Part of a small language model's weights: vocabulary 4263, capped logits.
Each number is 50 + 10 x the weight over its row's rms, rounded and kept within 0 to 99. Layers, rows and columns count from 0. The size before them is the row's rms in percent of the matrix's.

# layer 9 MLP down (transposed), 1152x384, rms 0.0966, rows 86-94, columns 0-127
110:53 53 44 51 46 40 56 51 40 60 62 47 35 60 50 67 58 50 51 52 54 66 50 27 60 40 65 35 53 58 47 54 54 50 39 52 66 44 54 62 56 56 54 57 44 61 31 52 44 32 45 64 54 54 48 42 47 58 45 33 32 61 61 33 46 53 40 59 51 36 50 41 25 57 46 56 49 54 57 50 54 45 43 40 40 58 23 46 45 62 46 53 52 51 42 58 56 47 51 38 68 47 38 61 53 52 42 48 50 37 62 39 16 22 40 57 43 60 46 53 59 48 43 58 34 71 63 30
093:52 57 46 47 62 54 62 43 44 54 54 46 45 33 58 49 41 32 53 39 50 42 41 59 53 39 31 46 45 42 55 42 38 48 53 60 76 46 60 55 56 49 30 65 40 50 52 60 51 24 44 29 46 43 46 48 44 39 46 50 46 46 45 55 53 42 43 27 41 59 47 66 43 39 49 38 48 40 56 63 59 56 34 64 50 55 51 50 67 53 53 60 40 52 64 62 45 55 54 50 37 48 50 45 42 44 72 57 34 50 31 49 52 48 51 60 47 55 39 29 56 45 57 52 43 31 75 43
098:65 66 62 61 56 46 65 66 70 35 53 47 50 56 59 48 59 44 54 53 22 39 55 55 63 44 57 42 43 53 35 62 39 36 43 37 47 44 48 43 40 54 48 39 53 33 63 47 37 56 59 44 69 54 38 49 40 65 68 53 45 49 50 56 48 60 49 50 39 32 52 29 47 39 38 74 50 55 31 40 49 52 62 57 56 44 56 51 47 66 49 46 44 44 60 63 48 76 57 55 50 38 60 49 68 55 52 42 65 79 40 38 52 35 39 42 51 62 55 54 42 57 56 58 51 60 60 51
102:44 50 50 60 43 45 57 57 33 39 49 44 59 50 69 69 50 44 57 45 57 39 33 61 45 38 38 41 34 48 47 56 51 56 55 57 56 56 48 48 50 53 55 49 52 44 43 62 51 59 40 40 56 50 38 57 63 46 43 40 75 47 44 30 46 61 58 55 38 24 44 65 38 50 66 43 44 48 59 56 50 46 62 55 40 47 54 54 56 67 57 40 42 50 49 34 67 63 41 58 70 40 43 77 64 58 53 43 47 39 57 48 65 38 26 42 65 43 57 53 56 38 44 40 37 58 70 39
104:71 61 58 43 44 48 59 50 44 54 55 30 45 57 52 52 43 41 50 64 44 44 37 60 39 54 34 47 57 60 54 57 45 60 52 59 34 47 28 58 67 56 42 34 63 66 67 46 46 50 49 31 40 47 59 55 54 58 50 47 42 45 62 65 32 40 61 45 61 42 48 49 50 33 55 56 55 44 55 32 57 49 55 25 59 69 32 35 52 35 45 45 25 41 80 51 48 47 49 27 43 58 45 30 44 53 54 60 47 51 69 37 65 58 45 48 51 47 62 53 25 34 60 39 65 44 64 62
105:58 44 76 50 49 52 40 53 51 37 52 82 58 49 37 44 59 50 43 60 45 63 72 71 59 48 47 46 53 64 55 47 49 43 40 39 54 56 44 68 60 35 35 64 63 44 39 57 56 44 53 50 55 33 54 53 51 50 44 51 35 37 41 52 71 56 29 52 46 63 46 34 57 41 53 41 61 45 35 42 36 52 44 48 49 34 47 50 54 44 49 36 56 49 70 34 54 57 41 43 53 36 50 45 57 52 42 49 46 50 37 41 24 51 42 65 51 45 60 42 46 52 58 39 77 56 59 44
097:69 58 57 63 54 57 42 55 43 66 39 52 48 45 49 67 46 52 61 33 52 48 50 69 47 49 42 51 31 71 49 51 62 40 60 63 43 42 50 50 41 64 69 49 42 51 57 54 43 26 42 61 46 49 54 51 51 60 47 38 49 42 46 50 55 78 49 45 53 57 47 43 51 36 37 48 54 48 39 53 57 65 74 58 49 55 44 55 51 54 41 57 49 42 54 48 67 55 65 67 43 34 36 50 59 34 41 45 56 53 51 42 38 54 46 57 53 34 50 54 34 54 36 50 68 59 57 56
103:48 66 52 53 49 71 45 63 60 47 56 57 74 61 56 34 51 51 39 56 59 41 32 36 27 54 56 53 49 48 62 42 59 46 64 54 52 24 46 60 37 55 41 57 64 49 40 67 52 58 59 46 53 64 47 52 53 40 21 52 56 41 40 60 47 65 49 48 69 39 34 57 72 71 43 47 59 62 42 57 48 51 49 56 34 45 57 58 64 48 47 56 69 43 73 51 51 39 52 40 42 37 50 51 46 50 51 55 56 52 57 43 52 60 64 50 46 56 72 46 47 46 49 49 35 70 47 50
101:60 66 47 53 41 47 60 43 32 53 58 47 40 44 42 34 40 64 41 54 44 33 54 48 47 31 45 62 46 54 47 28 60 62 55 56 55 50 57 47 42 62 45 54 43 44 53 33 61 54 42 51 39 52 72 33 58 32 54 64 47 53 49 47 41 64 48 42 46 32 41 48 49 47 69 50 65 53 42 51 44 45 42 47 50 37 55 53 43 57 52 58 53 68 59 47 53 42 40 53 53 61 57 55 37 47 39 39 62 57 51 50 60 45 68 58 45 56 44 39 44 59 56 60 42 39 65 49
# layer 9 MLP gate, 1152x384, rms 0.0952, rows 87-95, columns 0-127
093:58 51 45 48 50 49 46 62 49 40 65 30 50 43 39 65 49 42 66 54 28 75 38 38 47 39 50 49 43 57 55 48 53 63 44 58 57 58 52 62 52 47 43 53 54 46 56 51 43 52 38 37 33 51 68 33 53 47 63 36 40 60 47 36 48 37 46 46 58 52 46 48 55 37 43 37 47 46 45 64 49 49 37 66 57 42 59 52 64 52 66 51 46 33 40 43 56 47 60 65 51 52 61 31 59 50 59 40 43 49 54 49 42 44 40 49 59 61 46 40 45 38 35 53 46 52 68 36
098:35 58 62 44 41 34 62 47 45 41 47 54 31 52 48 46 81 35 77 63 37 54 55 56 69 43 43 60 48 59 41 39 40 53 51 39 51 55 33 36 34 51 49 43 57 47 47 51 50 45 43 52 60 52 37 53 45 49 41 40 69 51 43 58 57 45 68 54 44 33 52 40 41 41 45 63 42 63 58 58 61 37 48 56 45 51 49 64 53 64 60 43 65 62 54 50 51 59 40 61 52 59 65 41 54 51 42 49 66 50 46 48 55 58 55 50 57 48 68 54 51 53 47 59 28 48 53 45
100:44 50 55 46 31 61 42 50 23 67 49 67 43 57 53 45 51 53 49 60 44 63 57 25 64 60 56 37 65 66 62 48 26 64 53 39 54 68 49 51 55 46 44 46 44 47 50 36 31 41 56 50 43 40 42 56 51 45 45 44 37 51 50 27 56 59 47 54 42 50 50 65 39 39 47 49 36 38 38 53 59 52 51 50 42 43 57 62 65 47 37 53 30 64 58 47 56 41 74 60 58 58 54 40 57 51 59 60 58 62 44 58 64 54 63 30 41 55 41 44 63 56 58 44 52 46 50 61
107:28 58 37 37 46 55 50 34 35 48 58 49 67 51 46 34 53 39 57 48 65 49 42 45 49 51 41 59 61 70 58 50 38 49 45 55 46 48 35 59 50 59 48 38 55 53 41 68 50 42 53 40 49 72 53 60 64 60 44 44 31 36 47 62 49 49 48 62 49 65 33 47 45 54 39 42 57 48 48 51 23 50 34 53 64 49 48 65 41 55 57 49 64 52 50 53 66 50 58 30 57 67 50 54 42 40 57 65 38 59 66 61 55 64 58 74 57 18 40 43 37 49 45 36 75 49 72 49
102:46 65 52 54 75 62 52 48 52 54 46 52 44 58 71 48 45 50 52 58 51 34 35 52 60 62 42 54 44 60 49 40 56 63 42 37 42 45 62 67 51 43 42 30 62 47 36 50 46 54 46 59 50 47 47 51 35 49 45 46 59 53 53 61 48 58 38 59 50 51 63 60 44 55 30 39 38 43 52 45 53 37 29 48 66 43 53 57 64 58 40 60 32 54 52 49 65 51 33 68 69 38 54 65 39 45 41 42 60 34 71 59 59 30 28 35 43 44 37 58 52 50 55 52 68 56 65 62
101:30 64 37 46 69 60 55 40 56 32 44 62 48 49 45 66 57 53 35 57 45 69 50 49 60 47 42 51 47 40 62 44 46 46 37 46 68 69 49 42 63 39 63 55 65 54 41 52 49 47 57 51 50 53 43 41 53 54 51 43 43 43 57 54 44 47 41 58 50 59 28 42 55 59 51 44 58 44 51 52 45 51 39 43 40 59 51 49 55 45 43 43 38 47 46 47 62 49 44 42 46 56 52 42 46 64 51 71 59 47 84 47 58 52 56 62 60 56 51 54 48 46 61 47 36 34 51 37
097:36 43 48 54 37 44 36 66 46 63 50 36 54 53 55 52 52 54 74 38 28 55 46 43 71 41 56 61 51 49 55 47 38 48 43 76 45 37 55 58 43 54 55 58 44 65 58 59 53 64 37 61 41 36 57 50 55 46 65 48 53 55 44 39 64 60 51 42 56 50 49 59 58 51 47 57 59 56 68 39 47 57 39 55 44 65 41 54 34 52 71 47 60 54 47 41 44 53 49 58 59 52 56 50 52 47 41 39 59 46 35 51 67 60 53 36 45 47 45 56 43 54 53 44 42 49 55 68
102:52 42 54 43 55 45 52 44 66 39 58 48 63 52 64 49 65 48 52 57 56 48 35 61 40 45 54 50 58 59 39 53 39 47 38 31 57 63 53 55 43 51 62 36 53 52 63 63 48 60 48 42 51 47 47 45 42 56 41 47 63 55 49 43 69 52 32 33 57 71 56 62 44 56 66 52 70 31 46 47 44 24 56 39 56 47 54 35 59 56 53 42 67 43 42 48 60 42 49 51 54 32 44 55 52 43 52 48 39 55 47 46 40 55 38 65 34 63 35 42 57 44 59 35 43 51 67 65
107:44 39 48 43 52 53 30 50 40 50 59 57 43 49 32 48 66 60 38 57 46 65 39 48 53 45 52 56 65 38 53 41 47 45 44 39 54 52 48 51 32 57 45 57 49 41 40 61 53 64 63 30 39 45 35 38 51 53 53 66 44 57 45 43 53 61 65 46 62 53 62 37 32 59 66 57 57 34 54 66 41 44 42 36 34 50 63 32 52 32 55 52 44 46 48 55 51 39 53 25 41 52 48 54 65 45 56 52 52 54 47 46 52 58 48 49 49 67 28 62 54 50 53 64 40 34 43 41
# layer 9 MLP up, 1152x384, rms 0.103, rows 87-94, columns 0-127
092:34 50 48 51 38 63 58 46 40 49 52 56 54 50 51 46 36 48 43 53 47 28 62 62 55 39 34 61 52 53 38 62 40 36 66 42 28 56 62 37 54 36 40 61 56 56 47 46 40 59 47 48 50 52 52 62 52 63 62 49 59 53 34 71 52 56 54 27 32 55 54 40 39 55 43 34 58 57 43 50 47 50 53 35 55 46 43 51 52 50 58 55 37 54 41 48 54 51 50 61 45 47 62 50 61 57 44 65 41 39 59 53 69 43 44 58 52 37 58 55 45 62 48 51 49 51 51 58
095:50 55 37 55 52 47 41 63 54 30 80 32 29 59 58 44 52 45 46 48 48 47 38 22 52 59 38 45 65 49 44 70 60 62 56 39 49 48 50 46 47 73 45 45 58 55 43 42 59 36 43 46 30 46 42 51 48 44 51 40 45 40 67 57 66 40 64 54 35 31 61 63 60 45 48 47 55 58 67 31 52 40 57 36 51 52 44 62 49 52 41 51 65 59 31 47 45 55 56 41 48 59 54 36 58 45 42 41 37 58 34 51 59 58 53 47 48 24 41 51 52 42 54 50 50 45 43 57
096:39 51 29 46 51 47 40 41 68 53 49 50 67 59 52 53 54 64 63 51 65 57 50 51 58 35 57 37 48 70 40 50 67 43 67 43 53 55 47 50 56 58 57 40 44 52 51 35 53 48 50 71 61 76 50 48 40 41 48 59 59 38 53 61 47 47 55 42 53 43 54 64 47 53 34 47 54 48 53 51 53 51 57 40 40 40 45 53 41 50 50 50 43 66 59 58 69 59 56 61 62 53 45 33 45 45 58 44 44 45 37 49 45 40 64 59 62 47 58 46 24 46 47 63 45 60 63 45
103:53 51 52 42 47 53 67 49 52 55 43 58 55 44 62 48 45 40 64 52 29 56 62 54 44 54 41 45 44 37 62 57 42 50 43 56 35 52 52 68 55 50 56 38 57 62 65 68 51 51 50 32 48 54 60 62 48 43 53 47 43 50 64 48 32 61 37 48 70 54 70 49 47 26 67 58 59 59 51 63 29 35 60 34 57 36 29 50 41 58 49 37 46 41 46 45 59 45 25 49 48 54 38 56 55 45 26 70 38 46 55 72 42 48 39 47 45 47 46 52 54 38 59 51 43 54 52 75
104:62 41 48 59 41 53 52 38 50 67 38 43 61 59 36 32 49 37 54 65 61 77 53 52 56 52 36 51 52 56 33 47 72 48 55 56 52 55 62 30 51 63 40 57 54 52 53 48 55 44 52 56 59 66 36 51 52 37 38 58 48 36 44 19 57 44 70 45 65 67 59 49 40 73 43 35 24 64 29 61 46 49 56 52 59 60 51 42 50 55 55 46 60 46 41 68 46 56 43 49 41 28 69 36 44 64 49 55 42 48 43 48 41 50 39 47 35 48 50 40 37 36 47 41 58 70 56 40
099:58 51 55 51 51 60 39 61 49 61 70 47 55 58 53 38 55 49 48 51 35 54 66 50 70 55 36 70 54 51 51 47 46 47 43 46 60 44 43 44 49 47 45 55 57 47 34 50 55 45 36 54 53 55 48 50 63 54 48 58 34 35 58 54 69 41 54 53 36 47 67 58 44 80 39 52 56 36 67 53 55 31 54 70 52 40 61 65 35 62 56 34 27 64 58 53 65 43 40 44 65 58 39 38 25 46 46 38 65 59 38 82 61 60 43 48 48 52 49 59 52 50 40 44 52 53 49 63
096:47 47 48 47 42 46 51 54 40 34 48 55 58 51 57 38 44 35 66 50 51 56 48 57 59 29 46 52 59 51 61 56 70 54 71 51 42 58 54 66 30 56 52 56 66 45 61 54 41 39 63 47 59 29 50 42 57 69 44 10 45 60 49 22 48 42 48 30 46 33 54 40 47 53 60 42 62 59 49 42 58 53 65 54 51 41 50 54 65 45 57 48 62 36 59 38 42 43 55 55 55 54 56 52 39 25 64 56 69 38 45 49 54 53 72 23 53 41 55 67 57 48 65 54 54 47 43 59
104:42 42 51 62 58 69 48 56 30 40 55 62 47 43 75 46 37 61 53 24 52 64 44 52 50 59 32 39 61 52 57 54 32 48 57 56 47 40 63 58 43 57 44 74 58 62 38 50 56 53 59 57 49 50 39 53 59 43 66 41 47 37 37 66 61 49 44 44 41 36 31 43 67 66 60 36 46 35 38 48 52 72 47 42 40 61 54 48 49 59 45 42 37 58 57 34 46 55 37 54 59 45 39 55 48 55 54 54 52 37 55 54 43 63 70 53 49 24 62 38 64 49 44 59 46 38 47 36